python train.py --num_key_value_heads=2 --head_dim=64 --vocab_size=1024 --hidden_act="gelu" --rope_fraction=0.25 --tie_word_embeddings=false --parallel_block=true --init="orth" --beta1=0.95 --batch_tokens=32768
Each number is 500 + 40 x the weight over its row's rms, rounded and kept within 0 to 999. Layers, rows and columns count from 0. Numbers have three digits each. The size before them is the row's rms in percent of the matrix's.

# layer 3 attention value, 128x256, rms 0.138, rows 14-63, columns 128-191
092:550484438562600511522419503515493527527541531500428472503474420512472519476469444527531508537447519501486550509469529534488460525526453472460525480455463423468447481466535548475441522525480518
101:491537526452453522400586474455528551395488517521444517555614510581558490526510491472518567461543532455497502544477499462511455504551507547555495473477507535498578535524523487447534498471433459
091:397503570479429398427461529447448549496486528512537481478523511488421484508521512543445472537610490438499510465497554505527529565486509532506504472518490445519476498475498494547454447478503510
102:517444441536542466493528567494556492520521461502513537539512509565486436497467572473456479506562469514450541503525512491541475489526498571486505516454498509512485493540466495535533502574418461
096:594480436435531497483475428503526515460484511426458457519449415438419498542518563554475524547507471482418524507524576452501487470485470497530575561491441481481455484494482490558503464485471461
100:517588497480504564421470508465496488494528539503515481523560529536496442497494529497514497457552459511437537601464436498503556472514478467502528565516517441558438446472518508494517554580587469
098:517479470560430527532518562527502531499520581489498450518535517412535428542473557480461467493446523498527472526447532432471550525451556528501453527569525460540452538456544510473411430463448464
106:469505543491535473514512537488499516500554465539535467408559461492553556501505552510501461509449517420512574502516484495523500460533476545540511470478531466527546529440457510474543503485494554
089:470536492486537515469513487525482487516521510579498516460450510526514484469475509478473505532549523463489513489458497542472491413473499527498474552508544521549527491470479513483449572486583532
087:482544482464512492514514512520482483509522535516470540501483505458472547504488483434505544486595492507480477523467465439518534522456528405486476534468487517438543502552518478416495511504540481
095:447507526450476446443503507520511544524534524478544591521503506490463563535499497461540490546514548420504475540475551490613499596489484489501563484505419534573445532455512492498474529518494463
092:433489519507503488571512434453539487478465511497555448487556484529539462496508621510487464457530491529529477506495506504580480475517527521547473525552524455487633486551461495473433559414535549
102:517500598568528515455495474536520495441511463554407416473484568480462494519492476529508517474489445515516557451508488638432522506524458441487516454547509511397493553479530492485527408571452533
106:457562486487599534506498537567485545530534484556552493567452511435516441543514540453433499548489512546523454544513488521539423436467504454505480538508545454556552494506468479445495509525490534
098:448555429538478465448545503490461532452574480437558513560478545513431512495437423453486475547503493513457557487487396495469507500466487433543464535476489468480520559557540488530610555521468498
099:605540416505463503480571492481544494507473578487564540465413517473469475479451518525533477540512529555410476518547523435539518440520482528462490531469511516462554532511399477457467518541541443
109:508456512491500491503480506450512518475532469469574554455468413534489512470545554488472509499571511409472514491542472471468519493516511522493540495535516546516472484518561502468455525493535525
105:517521493482534515465507459474498528503490501480467464570554521525514541529526485447523456495575444526544547483469435515440538507503536512477473475508522515493472486407437496565486522471514505
093:455519521480472500554475482441546502529517581502478460526448487523446554505530500490525488517493473456496519488517485486505548543500464468628530461584512510536463514593604519468504449550434520
089:464401501424570542446499500496499551478476491526487477526507506497494511495503494559518481463500395450488537592544519469504564416480436538449503475531493506540534472512537470469543430471472504
090:435562539492526539509428547507505447514499486517501533444467528542558472536468543498556505509470497521465440523485460560530475550490484437482598540521529434496511481492494504502443545522402432
098:496503447537412560489474471496500526499518517400477493521520396554537475542467545492458412535429463515543515523526470466578459485453481480433571512513550479544544499495460488476459447559503517
104:567476454542551477554441547484520494461517414520530473411427442514416459550423430434398515574503516495524545499446527502444452505493469502586464497443518464531494564568593504448490601497458471
100:553459533518458554587549477524483496466467495569511523472495473542512506470492532449518577380456547533527477531520447446503466525569479498460473485566557512504504466458493514546521550450520481
100:480503485512500486498570495521498486482484477520434498474430516487535550482542497522505484542467483491513432524534512489460484471409379590501588431504460528530465532567543498499570505506553539
097:532536454486527450523445469462509538552427543518392508473503526476472486588489520492505486477500501513488491456505496639529459512479457465521530532512465532479529528528442512473505487553498492
092:516471499554509459502540490468494515556550496571453565512465525451535479460515438480493522468544491477472498515534427476494479497430477494473499489568502496457525490550517501504447509479562519
105:599504480488477562449550467463548528470539530561506552459558506491521505604481598511441505468417442451492522546553500456446573423563563508511469454561454570523491507547493516477554461458485508
093:503550472498546550508498503518506499594458557459458469563520468430464488545548551550472535546442474556513423497458467470485509543519504507488590463479473469559480479503525541591483512559459495
106:501516607530457529527491597391512489509486550474477512513511576494492513494535511532509447533476470496494419519506520488515454441463486522502440413481512485469568462515498502441440464479556480
101:536525426504559487515564478452513551500461448446524471495519487491530543512458531484482431507515555508540490513471502552522493449514523501481497489506498529430500534434509509474520528516514532
101:485486509348443454507489444465498492485497378430512488543486481521484513524570514490467539489427533564472492509476490537520514465496492526497490494457480547458541508465446479481487461452544428
096:505485495485505488478508479508495548499461504531509482527496481574445491435522565486474520398434482531498510489488530498568511468503473451505495475519487513491621490542522546450502450496495575
098:518520478461504522527481527492512522427490482470505498464465555511486569473447478524485536433539440538517517457539465420479465507553512536452480475507485534549522503445576498438475568416528439
106:502508529443533506483509490572505501485518482454476596498541512448561436523550477494548457438433512449498387498485523468472472473522464516587461403496443558487511434513463498447442455479513505
092:475576513531518443432586542458427480517517450483584511544544490418483480550466568440411502512521458513546535557471533511585486471466536458505454514512489521479498491542425503505486531478575445
094:533491510564488509525555457513521493479551486497507496514454479549504512430452469470577432402491497478471540496557494521522504535531485459465602514517550485546485496552522491509530471463484470
108:444540504497523454518461466534484467460497526487515572481482462499507515500438500512486449482537497534535427450443456492489455495511483482449559515519511533534527500511548508520499537461517577
096:549526544420428528496524455550508526505567524504516501514500466502470478456480592553489455457518484500475411541523519574436456485578515538510519470494473430503545536511459488527495474526562463
099:473486561476466500535527541473526513508536541478503569529470556524513469497499518498479465459518480571463499432442482521502489516473446442450442505450483503487439541509573499599514429481516517
094:450520474539546476490583503496537534478439519470487563493473433483544515580519535460566435500487558442514544504537535485485520527508509531491503575571530521491450532433518489538472497521544460
102:534530525450482524453471487476516531532555502475493436505589402452426509443502567506488542445496503478540470554472559464477568467533520603561503563507525479555440511510496495463522487513576570
096:544493465417495491528460479513527479503519523534589498478576452424522545473491480520541579506504455486461544498501493455584495491512544522571625522452479489481484508475539509457499468535439477
100:512461574500514464535496491504485450517534437491466505503543430390516489457494477447556473472453508523493497469537401473459538467527560480473479535519491481508496500569469511521533438448429474
093:489477473535479495491479486540504440559529391450464503474479470523479470498531487484471453444525491496504517503520451516486499515536408483467544447547489461542480516492483504516452613560461473
098:503483612462504527564543547475562524553485508521535484478488462478484584441532497491438464493495456515505533467457475552504575495541508488504514486469463431530548478411506484520482481529463514
096:509492544459486441436481489546506521427545475499542493533431533602484509530482483540447485430460532485525490568492497562540503524528502492509506448451478521520472443454534519520516535451539494
092:456417462443402518504520520467500458488506520494508535565547534511492521564520477488583501500493480509539557482516493525466448435530490529556499426512614484464516517478488495487519520593519461
109:452543544522537544524500546421521504471412540499442452520493513568553524488536523502442522513420455464526437501425531459574553592444457523575475468531548525465476524494467486482442482488471564
083:588533509473526544569488446465458562500507475522568492504449500523549504474523485451472514535537497565576464466467494522506561457485517509472443504462489543547539495523515483511493453462551525
# layer 3 attention output (transposed), 128x256, rms 0.561, rows 14-63, columns 128-191
098:526581460488454473439512456502583535546489526539466498458549456573582480467548428453417483497516480486486510492518466463543538446470538503530546489486506519511545498523475503507527478533481506
103:524542483534496493523508491489446519554549443529525538498458574384514544453485538531526514513477485536488562512518545497517519505460430452470564477497498476512501560490503302487461500456530516
097:544467497503514557570573468508450478532468453498458523480482572488528485507524558503555521520468470526501507544427467454425514540517446445490518463457488422455473540490445434451496476453548482
115:494487466467530548530557485514506457463505565473494523460515548473509475515501496537502490440476486456435489507472461505483522500490528494525505513452519508481484511522530741497623576500528456
104:446481583518428572555530511539517450506481494492469577440486507503554580489555467454472488436498520545483478553537425531478500506462620533500486492507485499503567475488457587559460447517531452
109:440518530540551494409514459531465495572513490538509457471497526432473500503524559487480491500494471447528453496470376442540455616482455538461538417459533561485518544504496669562519483520442513
105:474560507524530517534487468506479460533462480458484528475556489568528507467571389489508562473456498469435567494501424532519470519496413566447478498402401484491510383546471394541521514500554491
112:430490459452527465557482478500445495503506453537408501553494425480420461521506499514513526504525516448509447490520433560527577535436534520504514463530527456474515542521512423581467526537523486
097:497519488460479421496539544505473472542423546450493562545539475508519504479473556555523472495443524449557523493484445464431525532559455520537528519490454423497510532436492424525566483503498536
095:447513518549459522407522516471547545415491471540470413474519473512483499569585517481548458507499563566488504442451469523517462520497523489489545480498588536574423436403545520511547519409466479
101:550508485529485546547582457471490521458479482521561481513499478433468449501408555511478510409486463551502489479521517470438523452519477489513496466457604505553533519539453447435509519504493521
101:553511481523529459432484557423433529472499523491544523550507501509455554469542467514436514522491581518510492560511507504456518521444425514506551528487519479494563492482483405598432516515451485
112:464530532470534491542480391536459511598471523497528463504524508505529480503502543478591490591544537434445444485508499411528509507470511450456471552453469395482405461506447570477446487512510532
115:521521502492542493427538506481453512518417467552471525510466478591462526491447466551501566457531463473475539498463512556500496572471516560572508566479541494498444510474489456542590597478515443
106:482461480560527553534514528525496459455509519477504474497459539493488433527511520502497495493547527533437459485406542518495465465554429523451529512541515494558450514485484537470357595512539428
107:454479499551446521553528524497552494542468491487527576502563486431440506539527531479459486447535469491525488513527446541480516563498476517516511487498397438537511521535462533506581503514501528
114:490569472522515598481520479476509494547570542527490449508439588464547557544515471555471563502477449569454486466573534529536473556441507472547506562508510463436466505514427575499534529482421502
107:465492490511520472470455486587560481510541511506466558428538481481596567487461509464478545469443536570557488490396532459486446555440461514428520474547515473515532530524489392466477560477436455
101:504512454460483520434480523511522469466471473542549532408479550522490489502529481489465522539553543511492552386563507524555466520517493491484503551501498483478509472477498472461536533513519490
099:443593516541414480534497487504535466463495498530480551536531518467565498487485516514475533545535588507456452469447444527583557538536489522550587470493461572462517507529552313490509549457478510
100:568468498505535464440555480513411517496449556540510462481528528468495525574539558497513379562524534470500485443478467488455526520591496545505519479451508496582473571502528668481495496521531511
103:570579506454554438510494413505521433488527562506476418439533483541452560518490447533511525469536556466434487498501419545534520512483460526469481480450442476505482480503500465603512500567549485
114:467572514482528537499555489563521551498481508570520453454443487482499527443481412496564479430454513534478571525521496512557513463542529512524542536498446565540475483492497505565489404579485429
106:544499480528505429463511498507490495476492549478568427525475488474476551510429488466492495561507480509512423468560579522505562458584545466474494519533485534449551504533412590500499534580454589
109:485553491429522465579470474451449510524484496486510494556499498455483471455506434552521449488450587528499554521469470546489493547575549488471423553493412524488480471413470399455515509552482533
102:477488519466448540398552509502482511521529480465530525563518478503541473432523458518545482537534540471520501534416461466448450479524534454519538488476503482533494455458528501521478454497551523
098:465517474522467496445499546489537478421584526457528521461502499510461459539465498507542468541492503531534488514529571505623475500522469518461514488521478491553484506514507365468531483511450562
109:451482497486497488480415556482510494455520462487513520544506493384539527419585377543451488479486472430490446527507465497555451567469480526502618505448448486428521546506548517477432511557459468
103:508544526537528530482495489478466527501530504534496476501511508487406491515459437439493490452499498483492532525500557509522466493529485465473463548434529525419498537482468686434500513516440492
121:507487444478595532516496467517510496528512446477463503429537552520531450511449471545505527500491521494464468496580523505470506527453532559440470474535474495472512503578435287468438507547461579
107:496494513514535540547559555542582499481460491502495502430511511481546469467542528513494518401546469526513570499548563536456497518460521443497497499489480555526454466531502469537477530521590395
105:532513528529466494539499511440483490534490588471503500504491475527517485475469500545498520454489512487487488489580513451454505596409466523457471531453532448515561518484459508547459497529478523
097:528513446489437524504491515470480482456527467496533522505462528578483540499489452516513458523543492532468490489527480517434471519505501514486534489453546582433477460567526445518511542454487589
106:441461448488490508502519472423514514548533494567490467495495514485488470500546518536531509499375564511509505506497510507440536535492514474437525582531467602414466548602493489466536445502563523
114:509463538499509496463497506494464562483483425525552510528472446525480586460429459546468549498555450561458468525501501469443488456480540563495504431436463479518476563465493307489451481498466525
101:470460454512555498494517483535575495433516537528504529590536519494500444460516516504530547517496548474439536474431484498418436500528477541486572488502596468564492463426495500502505481443462490
097:444566516420518486505538497512495480507422505466476443531523521475495438504563515470459495501445506570457528459493497496502491488526514495521371505509483579474470474473524444503484489496531585
117:531536457483445530513527510511472528567465537553473430488499531550495528577533446451468485544522500498486562502582543541463463468602436521496468428523471504500504452529505489508421467470531482
106:478471522515488493530465472436439501502450481428514541537494473425465528524547475487487548540460450505510495463561464507466506556475438490493497477494462494503551488483503511524485515523454469
109:521464508464546502484544457463471505496470423468533437574453559502528503500455539524517519546463488415503474572548479446465525482545474554510572419529445513527550432458488382518487483478518488
102:562539530466492496532486445475531502492535472480510509490479487386489527479513480494467464504426562532549514470459506516468527473524507575516492433439508501492509469512486346524560525510542469
106:443494496597485459452515516547518432561524486520571559498476470498465531451475498581519523459505492469526562523533398562527453527395524516502519436474536469493512455551440473534477504511542517
103:517530543555421512526554533436499489490531450531481462549470485513400491503499541461484449517476502486449459488531525515494438602475501486442449488474551528545513506511489582615454458510424537
102:390525494475486491491490530541506494510398603462491550505521535517517438515541487537523511490514468538504507544504504554585482478526472488478436478522502482517529475509547620460525490478484494
099:519548518509497495450471532522467582478531568517503482502513502519565496556495495490534437558445544537493499508445539452508490492524537525524445530513522534515576521476461634485521416524471557
100:523548467470472485526529466504509535481545464513481499475489514473529443539489495553573531532468474464513527435548523500446498528510479517555436608527541547443493463542381538486501462415513514
107:530459524442514512510490560503524524535481536545476440464537394500512544473532542463475494516497492537522505467491535430491567492527511522510539423511561560479533488529521333507488456562475478
103:525500528574493480533428528488512471556487508479489549488486475500517440515464594508461505485526548570432487517478476408522523487431500444408444409489436483580602465496488424529527494455540444
119:548534517482533521496536439503512480473497456534506531501522543463482515530561495474539502489568538461522533489585526588524448505477526565498463564479523492493491453469455259536490526485520480
087:438503496442566449450472503501537491518561589541528480467490485533478565495452469489504520430447474493612505472529563540470432514504476504522591571529485491469494514484516507562503545503417463